config.toml
num_key_value_heads = 4
head_dim = 64
parallel_block = false
init_std_up = 0.0334
lr_head = 0.00826
schedule = "wsd"
decay_shape = "linear"
max_steps = 12616
Each number is 200 + 20 x the weight over the matrix's rms, rounded and kept within 0 to 999. Layers, rows and columns count from 0.

# layer 4 MLP up, 896x224, rms 0.0431, rows 214-427, columns 64-95
202,215,193,246,184,200,228,210,203,213,190,209,212,208,213,204,191,211,186,182,169,205,193,179,217,192,207,213,213,212,211,246
212,179,207,217,207,161,166,200,197,186,198,200,199,196,190,208,170,200,208,177,229,221,202,207,179,243,202,221,232,196,170,197
212,188,197,250,184,185,170,178,190,188,169,202,248,184,212,167,165,216,196,219,166,225,204,188,214,225,189,207,177,188,210,210
185,211,213,219,186,212,179,187,216,201,185,205,213,206,155,230,235,207,180,158,234,204,218,201,193,183,187,178,199,224,185,233
162,186,221,192,210,200,233,210,206,205,198,215,188,195,182,221,185,190,227,189,207,187,243,233,248,223,208,221,206,172,210,222
204,213,203,193,193,209,200,229,193,208,196,173,180,196,212,204,205,190,176,216,192,199,210,190,176,197,200,197,201,203,180,184
232,218,194,176,187,225,192,186,202,229,186,173,169,192,164,184,202,223,235,177,245,194,219,182,246,240,220,206,182,220,180,220
192,217,196,154,182,203,200,199,200,196,163,218,191,159,238,221,214,183,191,195,228,209,225,210,205,199,254,209,169,220,197,244
212,189,191,235,202,189,198,181,171,209,189,243,217,190,209,195,266,161,190,193,206,163,201,195,177,215,206,172,174,224,187,217
202,214,211,204,207,203,228,196,196,213,216,231,188,193,208,220,234,192,188,198,173,211,181,195,202,228,234,192,164,225,177,228
206,211,233,188,225,208,216,196,177,184,202,215,157,160,210,190,204,217,176,197,203,199,188,151,201,221,192,204,178,162,188,249
216,215,177,238,181,183,209,217,206,217,182,192,188,175,224,208,205,226,210,223,196,213,173,190,208,209,197,150,196,210,192,213
204,187,196,275,192,248,181,196,196,197,254,209,203,192,213,168,204,187,194,198,193,185,173,211,150,244,194,209,194,274,226,200
199,171,214,176,198,193,234,205,212,197,223,216,191,197,187,223,177,184,207,214,165,195,218,206,238,210,195,204,190,168,233,213
202,197,199,205,232,177,138,196,214,208,207,207,199,189,210,246,199,198,202,207,237,202,219,204,242,213,210,186,227,185,235,186
182,200,212,186,185,203,201,226,198,197,240,202,254,203,201,208,195,212,189,198,212,229,198,194,171,211,194,203,193,226,200,240
168,185,184,153,209,182,174,186,204,188,206,241,179,218,221,238,229,205,197,207,200,165,211,222,198,167,216,191,232,229,184,222
234,223,198,194,186,219,168,232,217,189,231,208,232,169,183,179,235,205,182,220,208,215,220,206,163,169,205,183,192,185,216,218
233,214,195,191,217,186,162,195,220,192,168,189,229,192,204,188,205,201,203,179,197,176,198,218,190,210,204,201,202,217,210,195
191,167,190,205,197,202,205,212,202,191,230,183,182,229,219,204,188,226,182,161,182,177,215,208,161,172,178,194,176,204,201,168
190,204,159,209,203,231,250,206,188,187,216,167,212,187,209,193,221,205,200,205,190,180,222,172,194,189,206,172,172,196,223,193
182,253,208,206,183,225,238,216,190,172,208,181,196,212,180,180,217,221,194,201,182,182,170,178,202,215,147,193,181,212,233,225
252,222,210,222,221,206,179,189,182,202,234,215,229,190,167,225,178,217,230,211,236,198,207,187,176,174,195,188,185,218,228,173
209,187,237,174,203,208,219,173,215,196,194,215,218,211,165,185,165,207,215,204,211,198,171,192,216,218,194,184,177,206,224,202
246,200,206,219,215,201,197,181,169,214,204,208,215,179,214,229,176,227,204,207,215,209,232,191,193,206,220,206,176,229,199,177
212,207,196,192,190,142,212,176,197,186,227,187,201,190,235,193,203,211,191,193,204,181,196,229,193,189,191,208,197,208,207,196
225,186,188,199,226,201,200,211,224,214,223,187,217,171,176,206,184,207,150,203,194,186,200,226,197,221,175,191,200,222,214,199
196,213,222,163,215,197,204,205,198,219,191,188,208,155,202,199,214,214,211,183,190,186,215,196,203,187,253,223,144,194,189,199
218,225,210,187,187,218,208,215,203,212,171,206,207,196,159,201,222,221,217,207,192,190,219,189,203,181,200,195,236,186,191,203
193,203,196,236,184,204,183,214,187,218,155,188,185,217,237,223,190,190,173,183,209,210,190,195,204,227,187,192,235,230,209,192
191,202,186,211,226,168,183,235,171,185,188,209,190,220,218,187,165,212,217,200,169,186,170,163,201,206,206,186,156,206,203,206
218,224,158,220,207,151,140,189,195,187,158,198,195,213,202,195,186,221,166,168,196,209,198,172,214,200,174,208,190,215,182,168
244,190,180,208,190,192,216,200,193,197,183,217,209,193,203,211,197,216,166,195,178,194,218,185,200,199,199,181,169,201,171,204
195,203,220,222,190,231,176,223,201,207,204,223,203,194,216,199,192,185,177,181,203,206,210,187,203,213,167,168,187,204,226,195
223,177,159,182,200,210,210,208,218,189,210,201,187,188,185,212,207,208,166,170,172,206,183,218,186,142,158,197,169,198,192,221
221,186,188,185,194,182,227,176,221,153,233,209,225,210,193,196,200,191,180,210,198,215,203,217,209,171,176,199,216,203,207,251
187,212,223,214,205,170,204,208,185,212,173,190,162,238,200,233,174,177,171,179,208,201,220,166,227,209,199,221,205,204,215,197
216,216,201,239,223,142,247,190,209,192,209,206,234,196,198,203,201,195,173,188,150,210,218,188,211,212,207,210,176,191,206,188
214,241,214,204,190,159,216,247,240,207,221,201,187,221,165,217,171,200,188,204,189,194,207,171,231,179,201,200,211,199,172,217
215,233,218,159,223,171,212,176,195,163,212,215,194,211,229,206,207,203,224,192,185,201,190,161,206,248,194,214,203,188,163,211
228,177,179,211,172,207,208,212,236,182,215,231,213,182,185,207,233,214,163,220,187,203,205,192,166,235,183,225,237,200,179,214
194,197,187,208,194,237,232,203,197,180,177,222,201,217,185,196,270,204,226,211,172,192,189,226,203,227,228,175,154,196,167,197
164,188,236,183,202,197,192,220,185,208,187,209,205,166,198,207,212,202,227,157,211,228,186,192,169,228,174,192,210,212,169,225
200,209,151,205,174,204,165,225,216,214,239,208,202,180,196,213,217,172,230,237,243,198,219,159,192,211,185,184,199,165,233,232
209,201,155,202,206,167,213,179,206,176,197,206,143,219,226,175,192,191,238,215,198,194,194,197,157,188,171,195,232,220,189,159
204,198,172,184,184,225,156,174,189,185,206,218,220,194,215,188,177,194,200,203,203,224,210,191,173,200,198,199,194,205,229,192
197,218,204,213,206,174,216,184,214,218,207,177,217,205,150,174,226,175,180,193,199,172,179,217,218,211,219,194,201,206,190,179
241,196,227,170,195,230,252,220,195,183,222,171,201,222,213,202,178,214,204,195,179,207,176,198,218,169,236,202,213,212,214,186
190,191,215,210,170,213,186,222,216,215,187,231,181,185,208,167,214,177,215,202,223,191,206,204,213,216,204,183,224,196,220,207
240,211,225,216,203,178,221,216,160,228,196,211,192,208,180,160,222,206,230,192,213,188,189,229,190,162,198,180,189,199,222,206
215,227,175,211,201,203,140,194,202,179,176,216,203,199,215,195,170,194,206,204,209,216,199,196,190,191,179,236,202,242,195,211
213,234,205,187,214,242,184,209,193,191,209,192,210,262,196,209,193,219,220,186,277,218,231,230,181,188,177,197,172,198,157,209
176,156,175,223,170,208,196,172,192,224,235,208,207,214,215,197,223,175,229,187,197,195,223,204,231,192,156,197,201,173,195,207
193,212,210,203,202,191,197,192,203,201,200,210,199,202,194,208,176,193,209,227,200,183,165,205,186,203,198,239,216,210,240,185
241,213,207,222,190,180,210,173,189,192,218,212,213,175,215,212,175,223,228,229,241,192,193,192,226,231,195,238,192,209,197,219
193,210,217,192,182,206,233,232,189,152,259,189,200,212,190,212,219,202,175,178,207,204,189,170,230,195,210,220,208,243,213,225
216,202,189,186,168,226,193,225,172,189,224,169,228,195,211,199,193,199,166,217,201,182,182,237,197,209,211,153,201,209,179,225
218,246,173,182,228,215,200,219,160,186,165,188,197,228,204,186,234,198,223,208,189,191,195,225,175,206,180,161,168,184,192,220
169,208,185,206,221,201,241,192,220,175,161,194,225,242,213,171,236,185,197,232,191,202,203,216,203,186,181,208,179,185,211,250
188,222,227,178,181,185,185,209,215,184,184,197,209,189,188,187,166,223,197,170,178,230,214,207,186,202,230,179,175,194,192,202
208,225,244,177,207,153,212,195,188,213,213,173,230,202,221,234,233,234,207,206,184,186,221,188,233,172,214,219,239,159,248,190
178,197,194,203,219,194,237,217,181,206,227,193,206,180,204,218,205,182,177,192,195,204,204,219,200,184,180,196,180,206,155,214
197,173,234,191,233,184,211,214,221,199,186,231,174,199,163,184,197,193,201,176,138,199,202,177,198,199,213,189,228,198,190,199
204,169,187,179,234,208,210,181,207,184,184,198,210,210,203,212,225,201,215,204,199,195,188,234,215,203,209,219,222,191,208,166
167,209,225,192,211,176,240,184,208,199,222,214,204,185,192,247,176,192,195,179,177,198,191,212,199,195,183,205,202,181,225,194
198,185,231,209,226,182,178,195,192,191,213,188,198,216,175,216,208,186,219,161,238,220,189,202,203,194,203,201,198,180,207,196
192,213,178,199,157,156,209,209,194,215,169,151,153,221,210,196,228,201,192,211,186,193,157,182,188,240,206,170,197,175,191,208
220,234,190,194,238,222,161,230,219,177,238,205,196,195,235,213,198,189,195,186,204,213,228,193,219,218,196,212,209,207,193,208
200,213,198,223,173,229,186,163,231,211,173,178,155,196,215,176,197,185,215,212,174,222,168,195,190,187,202,170,203,229,165,233
211,208,201,237,226,183,188,215,200,190,195,190,239,203,200,184,188,223,199,194,194,174,211,202,193,184,152,237,203,187,163,207
219,187,205,237,202,194,198,195,190,223,163,181,206,212,214,213,232,201,228,212,176,180,195,191,184,206,171,183,231,168,169,211
146,161,213,190,178,209,190,193,201,167,196,174,187,200,232,206,203,214,189,181,209,204,211,231,217,215,168,202,191,197,194,168
182,179,192,214,178,172,212,220,215,179,220,207,222,204,176,207,225,183,228,153,236,194,236,251,184,163,200,198,206,191,191,197
226,194,254,211,162,205,203,206,223,193,187,198,212,234,201,194,151,193,201,217,199,173,217,159,239,213,232,200,214,176,221,199
237,204,205,214,212,222,207,216,203,184,168,169,192,216,181,163,197,191,180,209,240,192,214,182,230,229,174,184,196,168,187,160
189,195,193,160,182,195,254,200,179,200,182,196,188,201,207,205,204,206,208,192,173,184,186,202,209,199,186,189,199,182,189,217
156,206,211,207,206,215,222,190,194,207,193,194,189,145,184,203,236,196,215,189,213,190,192,199,192,198,236,156,195,191,182,203
189,239,223,198,218,222,199,213,188,202,197,212,190,185,201,176,212,200,207,209,204,204,166,211,196,182,206,199,195,185,167,206
200,216,215,203,206,205,205,174,201,204,214,220,207,177,227,199,238,187,217,210,178,166,216,197,194,203,206,234,211,169,198,192
204,224,167,220,230,189,206,228,202,193,175,234,169,193,195,193,229,210,182,236,181,171,215,179,174,198,214,211,192,186,202,221
182,197,172,203,204,184,187,175,221,209,249,169,173,171,179,259,192,231,245,241,220,206,174,183,178,208,157,214,192,176,205,231
234,196,204,215,186,195,214,203,189,227,201,207,195,172,165,173,181,195,192,198,164,191,184,187,190,188,204,147,207,222,219,205
175,227,182,219,208,207,164,200,165,180,186,192,203,208,246,208,182,235,212,224,216,209,220,220,198,210,220,183,204,169,204,234
174,212,220,198,203,192,211,189,218,206,223,205,183,196,229,186,192,181,196,206,202,182,214,195,221,194,183,179,188,201,240,231
188,196,200,223,185,190,177,200,192,203,172,191,195,200,181,192,181,198,238,224,195,215,186,192,184,212,191,165,204,165,201,196
208,216,213,178,198,217,198,213,200,216,171,209,184,205,188,206,199,202,194,209,200,206,184,206,233,211,246,200,192,216,191,233
207,188,233,197,201,205,205,234,195,198,194,223,209,196,219,195,185,195,204,184,180,206,209,217,209,221,197,187,203,183,208,214
204,184,260,186,191,183,177,199,197,227,169,200,192,194,191,181,204,186,174,212,203,214,222,199,223,210,193,222,187,197,177,246
236,234,211,191,194,198,201,182,217,248,189,226,179,204,211,202,196,172,209,225,201,212,200,220,205,193,201,206,239,215,183,157
214,179,194,192,175,200,187,236,212,191,199,222,224,189,215,199,167,169,221,183,196,172,161,178,206,207,199,201,202,208,149,208
194,218,166,178,191,185,231,194,201,157,154,221,193,200,211,183,213,212,209,188,211,234,170,165,208,190,192,211,227,195,214,190
204,166,186,185,235,172,200,198,218,256,212,178,216,228,208,166,206,214,230,193,202,196,210,191,211,215,189,202,197,170,183,201
229,212,170,183,186,209,231,199,211,244,206,230,173,216,179,199,209,256,230,194,200,186,220,195,207,209,209,200,220,199,158,203
218,191,202,218,189,207,214,181,210,205,182,179,194,184,179,210,194,210,233,202,174,209,212,203,195,182,195,199,213,193,180,213
205,182,199,191,177,185,220,203,212,174,207,202,227,213,220,177,139,216,179,203,188,238,215,191,215,210,190,192,226,196,198,217
220,185,186,215,215,200,237,196,192,177,193,193,172,198,171,206,204,195,198,189,209,187,179,220,209,188,181,220,211,196,216,223
181,200,210,188,189,197,214,174,219,163,213,215,203,223,226,196,193,190,202,202,181,168,221,196,207,181,199,214,203,205,202,179
190,214,174,192,176,193,227,200,208,217,185,217,188,212,224,209,230,201,209,190,210,198,207,177,201,182,190,198,212,205,180,217
258,229,209,200,220,188,230,209,205,221,203,190,185,211,233,215,224,202,191,169,193,189,241,180,210,203,194,209,181,229,210,221
199,188,188,222,176,187,233,171,200,196,166,194,229,214,194,205,230,197,212,220,208,194,193,212,192,223,189,212,197,202,157,184
217,212,212,233,189,232,187,218,166,203,184,253,206,221,221,207,248,222,196,205,186,190,216,220,211,199,208,216,177,247,196,195
205,176,171,164,237,204,199,190,209,226,191,226,238,195,206,171,245,237,154,194,227,212,180,181,180,199,192,202,191,207,182,181
218,202,202,199,177,192,184,175,224,226,196,197,198,203,188,214,188,186,142,175,185,168,217,204,212,201,211,232,222,174,186,171
233,231,231,200,198,221,217,184,205,231,189,227,182,199,200,165,185,206,185,187,226,181,211,219,212,218,217,213,184,200,231,191
229,209,196,196,215,193,217,203,193,163,227,181,213,163,183,195,193,177,188,193,149,161,202,207,210,243,207,199,196,232,211,203
188,228,214,167,211,209,169,181,166,206,211,235,193,199,185,222,179,196,211,201,190,215,190,219,202,187,186,208,216,243,204,212
166,209,199,177,212,222,202,163,179,202,219,199,197,164,203,206,182,180,195,235,222,235,195,206,198,178,160,229,194,225,182,189
191,202,202,192,199,168,211,187,139,234,142,224,197,170,182,184,231,202,212,201,177,204,201,204,170,205,185,230,235,222,191,220
204,211,222,164,209,213,187,196,205,204,206,153,207,201,198,195,197,193,171,210,246,184,195,187,182,188,221,205,160,200,213,232
227,209,215,177,175,191,243,216,205,230,197,197,192,207,214,188,218,196,199,202,241,200,181,218,182,220,208,211,187,184,182,220
200,197,178,193,182,189,182,210,212,189,206,209,192,203,222,184,191,213,197,193,206,211,190,181,214,203,214,192,221,187,206,199
173,198,188,211,153,202,190,195,177,223,219,174,220,193,170,196,179,202,220,212,195,181,216,178,191,190,227,181,214,200,207,190
170,191,222,183,176,194,257,204,213,172,185,218,197,209,196,205,160,184,184,190,174,178,201,190,198,204,213,245,184,229,205,176
220,228,205,209,159,201,144,154,202,152,199,221,190,236,207,200,180,182,214,191,185,216,213,185,217,204,182,201,201,244,165,216
205,161,188,226,192,189,226,200,208,151,210,178,171,202,183,201,198,219,234,185,213,178,214,196,215,182,170,230,223,232,194,198
230,197,211,197,163,169,231,170,195,243,162,209,195,215,199,184,158,182,207,206,214,198,189,226,194,198,214,178,170,192,190,205
183,210,187,164,232,193,210,212,197,221,212,202,179,187,239,205,235,177,195,208,212,193,198,196,177,220,202,200,197,221,198,198
191,217,190,137,194,201,217,196,188,174,220,202,195,202,163,183,248,219,218,247,182,229,214,199,204,175,177,181,192,199,206,182
186,219,227,200,197,228,174,190,196,218,179,193,172,213,261,195,178,215,216,209,222,196,175,237,168,189,202,211,198,212,203,201
189,161,214,219,195,224,223,232,201,196,185,194,191,176,180,208,177,178,213,186,197,212,210,199,227,196,211,157,220,209,176,185
183,173,228,224,253,205,228,192,189,146,158,167,165,197,199,216,173,248,244,231,225,207,186,174,196,215,187,176,210,206,194,233
169,233,169,172,165,253,230,190,186,210,166,185,214,205,216,200,217,217,208,229,258,209,218,198,201,192,197,187,215,233,197,219
186,216,199,193,172,214,199,211,188,210,202,158,197,255,197,196,201,203,210,197,237,254,174,202,212,220,176,200,231,204,190,188
198,205,180,205,174,192,204,175,190,199,225,178,198,213,226,196,180,201,226,198,190,183,181,195,187,208,208,227,219,211,205,199
204,212,193,217,206,179,183,199,215,184,177,199,182,211,209,175,194,210,227,192,192,172,169,184,214,186,200,196,187,241,197,206
169,205,185,206,193,208,189,186,204,210,205,207,185,210,164,206,183,177,226,232,222,183,194,191,202,180,184,182,202,210,215,197
216,187,211,196,223,204,205,216,222,188,207,206,215,174,158,211,214,188,237,217,203,207,222,219,205,177,214,197,197,222,156,187
202,227,222,182,196,215,217,240,226,228,174,189,219,219,192,184,151,226,181,210,245,206,224,199,205,221,244,189,194,210,217,213
205,240,172,199,174,204,173,207,198,172,222,180,205,232,203,185,243,211,210,200,242,177,160,212,164,166,200,210,213,213,173,222
209,191,219,206,213,217,254,200,191,189,244,209,199,186,191,198,190,207,236,206,226,233,192,184,240,217,196,192,237,222,224,187
168,207,202,233,237,183,236,178,158,198,217,188,224,189,229,196,227,198,210,141,157,206,198,219,186,190,229,177,172,238,185,224
218,194,183,197,166,214,178,182,247,233,185,209,205,208,177,190,220,193,187,170,195,200,228,177,183,218,226,202,200,179,228,199
204,197,201,214,193,174,192,196,196,193,198,225,192,211,231,199,186,191,191,216,201,222,195,225,206,178,197,193,198,213,179,192
226,185,205,188,215,199,194,206,201,236,197,177,230,189,204,177,182,225,214,195,217,202,213,212,206,201,188,204,187,220,209,188
221,171,171,201,187,193,193,206,193,196,190,216,160,175,180,185,212,224,156,197,174,203,194,182,174,196,213,176,208,181,185,213
226,181,199,195,210,191,208,212,212,188,190,211,207,183,200,203,230,193,211,231,187,183,178,196,187,195,197,231,172,200,160,211
204,203,184,193,218,145,238,178,206,203,195,214,183,215,243,186,203,197,230,151,168,250,195,186,222,181,180,238,217,131,189,196
231,224,196,215,192,212,252,201,206,187,155,205,203,184,170,183,237,206,205,192,194,210,240,183,175,227,202,221,187,204,193,206
200,200,204,176,216,215,210,175,208,215,227,233,191,176,240,228,204,224,169,211,232,233,234,154,188,227,202,191,179,217,202,196
238,242,188,181,182,201,172,225,210,206,174,246,194,197,182,174,216,187,185,188,217,193,215,210,219,179,202,196,229,182,186,193
193,239,184,194,171,196,183,188,235,202,180,194,188,205,178,230,203,202,210,262,176,168,205,178,155,196,209,212,202,198,198,195
173,225,151,227,195,188,224,213,175,225,194,220,208,207,194,179,207,236,202,186,221,176,201,195,193,186,197,206,204,182,215,193
186,199,224,196,203,201,171,189,213,192,209,228,210,223,208,203,215,172,198,194,192,202,221,182,194,202,207,190,192,216,188,144
180,213,183,210,194,173,199,176,212,200,197,220,217,166,203,199,196,185,241,200,180,216,206,188,201,203,196,206,197,241,174,207
167,196,183,158,184,190,155,215,206,212,224,165,209,196,206,215,187,201,197,201,211,142,218,200,179,239,205,211,239,142,221,209
202,186,182,194,217,207,193,201,220,187,203,191,205,209,188,196,192,178,223,184,206,189,171,208,229,219,205,188,214,195,211,186
227,222,143,200,231,162,259,188,201,228,195,185,180,233,204,205,200,152,189,209,228,239,190,200,201,181,214,209,207,195,218,197
187,201,193,210,192,194,225,217,204,189,191,153,201,203,222,174,208,187,204,185,183,228,195,186,209,200,196,201,238,213,175,211
223,205,165,178,223,209,208,220,202,175,169,223,211,190,227,194,211,201,228,215,180,213,159,185,221,169,190,194,184,206,161,203
202,221,156,180,214,215,219,213,193,221,189,171,199,220,202,185,187,220,238,212,197,218,184,193,196,188,196,229,204,203,196,166
213,182,197,201,209,183,180,170,195,248,194,227,182,226,250,216,186,207,228,212,217,201,210,208,210,180,189,206,207,224,175,189
212,184,178,208,205,166,222,188,200,222,151,236,196,170,224,187,216,224,189,218,187,195,185,211,197,176,197,247,196,160,227,185
186,224,227,211,173,204,184,198,203,181,177,224,208,185,224,213,174,196,210,199,184,154,193,181,216,173,228,190,219,208,162,212
161,192,174,189,188,197,180,190,165,234,192,194,147,200,220,193,197,179,219,196,182,215,188,208,190,202,197,204,216,219,186,213
174,207,166,205,191,157,214,217,169,181,213,169,196,214,219,171,203,185,174,205,205,216,175,172,176,243,202,149,216,217,213,195
219,196,218,198,165,216,188,206,172,205,189,204,215,186,221,220,175,219,207,220,179,194,210,208,184,204,220,191,216,193,215,194
238,215,226,212,226,171,212,231,218,205,199,209,220,191,250,200,218,205,216,208,224,206,190,174,197,207,191,171,180,199,196,184
245,164,202,221,206,134,184,221,211,225,187,202,210,199,223,213,194,187,208,205,137,199,219,234,205,183,197,195,177,169,205,192
187,180,213,196,217,174,208,198,191,187,221,214,203,199,209,168,184,207,226,185,173,198,243,178,198,197,210,200,173,226,214,200
201,208,203,192,203,222,197,187,184,190,192,200,221,196,227,193,165,178,163,218,212,183,179,197,156,207,176,181,222,229,185,213
192,201,196,167,217,185,179,197,186,162,231,189,220,194,228,219,186,184,178,233,231,190,183,209,212,179,181,214,196,230,200,154
216,196,211,200,207,218,196,198,161,196,187,183,218,185,188,184,166,189,213,227,218,234,213,179,181,201,167,186,214,169,209,187
250,193,236,216,213,180,195,185,222,179,224,226,222,194,234,183,206,201,196,191,195,201,193,208,197,186,198,207,203,152,204,195
175,209,184,214,217,175,195,161,236,180,178,240,236,195,221,220,201,202,193,192,195,175,220,163,213,186,188,182,211,200,225,207
199,174,206,240,191,191,197,194,208,153,240,209,195,196,187,177,203,216,193,175,174,207,241,208,178,192,218,208,183,207,186,208
220,192,228,206,181,208,201,224,207,205,199,223,228,172,230,201,196,213,193,214,202,181,186,199,192,212,163,214,181,185,199,212
201,206,178,215,191,203,207,201,206,186,203,205,178,202,191,188,214,181,205,246,152,202,193,244,208,196,222,193,211,190,180,206
205,199,201,201,157,206,179,217,189,203,216,183,199,184,191,237,212,189,172,209,209,181,205,213,205,192,198,213,172,212,181,192
214,196,185,183,202,195,201,203,207,187,218,229,227,212,249,199,180,193,173,200,259,225,197,215,207,174,196,203,192,189,216,198
190,203,181,177,196,230,278,203,179,163,177,133,199,182,218,215,102,230,163,191,215,251,152,199,218,201,154,209,180,235,204,211
235,168,195,212,223,169,161,212,207,164,223,194,211,186,222,207,187,221,186,174,209,205,195,184,221,211,207,182,200,207,173,216
224,200,207,197,189,205,185,214,210,167,176,206,223,184,192,189,188,187,169,186,165,192,199,178,173,199,183,191,225,205,189,239
158,220,223,167,216,183,174,213,206,213,186,208,189,190,177,190,193,216,242,206,201,224,193,219,219,199,190,223,186,203,220,192
180,189,213,197,240,235,244,195,203,193,156,220,182,208,153,214,205,189,189,213,171,206,207,217,220,215,246,213,230,193,229,220
207,208,203,184,147,209,240,223,201,217,192,222,162,203,204,209,185,205,185,229,174,181,181,175,184,161,213,202,205,255,229,191
183,181,221,211,205,190,219,241,214,178,182,209,229,180,203,206,235,189,220,199,176,204,221,198,201,184,211,201,195,191,243,223
204,212,232,178,203,225,178,191,192,205,206,224,185,211,234,187,157,199,195,197,184,198,176,226,186,247,176,187,184,217,193,235
218,184,204,206,215,229,222,173,174,168,208,212,189,210,169,185,194,219,223,190,200,236,211,196,207,226,185,195,208,229,169,184
222,182,206,206,185,209,182,218,188,178,180,207,214,212,206,193,185,219,207,200,224,171,201,213,206,166,198,209,196,220,191,201
227,192,168,225,249,211,185,210,203,215,192,152,234,212,204,194,183,230,163,174,241,201,212,223,182,211,185,208,167,224,191,180
201,204,205,220,182,195,215,186,210,213,221,178,219,186,186,203,187,205,165,215,185,191,183,203,185,191,190,218,175,206,202,196
193,193,199,203,235,174,162,182,201,185,189,197,225,197,188,214,227,176,201,207,170,161,191,218,203,186,199,198,195,197,191,223
179,218,188,209,210,198,218,209,211,224,201,235,198,175,221,186,206,159,218,199,179,213,207,206,208,182,213,169,199,216,220,180
224,199,176,200,169,188,210,180,198,223,136,187,187,223,217,208,156,225,211,181,177,188,205,175,214,216,199,199,220,202,233,178
163,200,228,237,207,223,181,204,226,170,192,188,212,237,248,219,195,211,161,230,227,182,201,169,209,189,226,194,189,197,197,200
216,182,196,213,208,230,218,204,207,164,180,182,226,194,163,199,187,199,165,200,198,187,201,185,216,191,188,215,206,201,180,195
196,214,168,199,192,224,213,196,191,183,220,172,209,201,205,203,189,170,212,211,230,225,209,193,197,210,186,203,233,211,210,220
190,194,213,205,177,216,220,213,213,182,249,191,211,214,175,227,218,184,166,188,189,231,213,182,193,205,208,246,212,212,183,198
232,205,228,224,219,178,212,215,192,205,223,207,182,192,171,197,171,227,160,229,229,188,205,220,180,170,202,195,201,220,190,206
168,206,186,189,236,197,163,183,171,170,228,216,183,206,215,179,219,216,204,192,188,177,239,233,209,161,228,171,197,181,192,221
195,194,237,182,180,179,191,235,195,209,188,198,203,189,201,200,202,190,196,197,214,173,206,192,198,217,218,206,184,167,217,213
191,210,189,175,175,215,213,194,204,195,164,183,185,172,182,204,167,195,189,192,198,191,213,234,195,174,191,182,194,204,194,189
185,160,222,201,225,174,193,134,196,216,215,233,226,192,197,177,182,179,171,193,207,208,185,198,216,229,211,212,192,213,200,198
223,208,176,213,173,209,217,193,187,205,227,197,220,215,203,205,207,221,203,213,208,158,180,188,176,194,216,205,201,209,195,180
211,191,194,195,190,210,174,206,203,219,184,206,215,186,212,221,225,192,182,215,167,201,157,170,193,204,212,166,175,199,218,202
230,207,202,215,164,243,182,204,168,167,197,190,183,207,200,192,200,211,189,217,211,193,201,197,185,170,215,215,218,161,213,243
241,217,227,207,212,194,198,177,205,220,167,181,196,219,212,243,200,205,213,191,208,169,177,182,195,189,201,224,190,210,213,182
213,186,196,220,198,174,242,197,218,181,201,219,167,203,211,199,235,191,202,213,207,207,203,199,225,168,216,186,182,153,167,210
221,193,200,208,184,152,200,172,197,173,194,196,204,218,211,206,204,210,175,194,227,188,199,202,197,181,183,207,223,231,167,154
219,203,240,212,161,197,217,193,223,204,216,217,185,193,148,219,185,226,219,196,214,222,221,206,235,164,189,219,190,242,177,183
217,181,200,247,201,227,206,201,232,176,188,210,210,193,191,201,199,195,220,173,197,196,227,200,203,197,196,169,175,239,223,185
193,235,209,246,197,198,187,206,233,202,224,182,204,207,219,231,201,197,239,202,188,206,183,196,187,200,192,219,244,217,220,212
191,173,199,217,216,170,256,227,173,220,225,181,205,214,156,213,224,213,202,193,189,179,149,193,196,222,174,205,229,216,215,165
189,170,204,172,201,206,187,175,195,199,240,196,200,185,238,224,171,215,226,235,207,186,200,196,169,261,191,199,171,169,196,188
208,197,186,219,229,205,208,195,174,196,189,207,228,224,180,192,186,180,205,170,208,206,177,206,208,200,199,179,227,197,205,226
178,169,225,183,207,218,190,214,217,204,166,174,180,210,224,234,180,218,225,211,219,238,244,164,153,198,195,186,243,230,187,248
218,210,180,188,196,189,226,225,217,165,187,196,177,209,207,201,226,190,216,189,213,222,210,210,198,183,193,199,224,237,215,189
187,200,164,194,202,189,207,192,217,218,219,198,211,202,212,199,175,201,195,182,207,197,211,167,218,166,205,221,206,202,215,210
232,183,237,210,168,207,227,199,225,205,211,185,228,156,215,190,187,178,187,231,186,198,188,174,183,196,216,199,192,198,195,204
186,187,201,195,217,169,160,176,165,225,196,221,220,200,220,257,208,208,196,220,214,190,217,214,189,202,146,205,211,172,208,197
260,235,216,201,183,213,252,181,153,214,207,175,237,184,232,217,175,181,204,221,239,197,175,209,202,189,194,184,229,179,205,194
209,199,175,184,175,194,211,190,181,222,200,188,223,202,190,207,192,223,202,218,227,203,215,199,204,203,180,159,167,227,169,167
192,178,207,164,184,177,179,198,186,204,182,202,193,213,222,212,231,204,202,246,186,225,206,184,212,226,195,200,194,167,170,174
208,193,218,224,187,213,231,188,188,200,222,189,215,186,241,206,198,213,175,223,224,201,195,221,202,206,193,219,190,214,208,201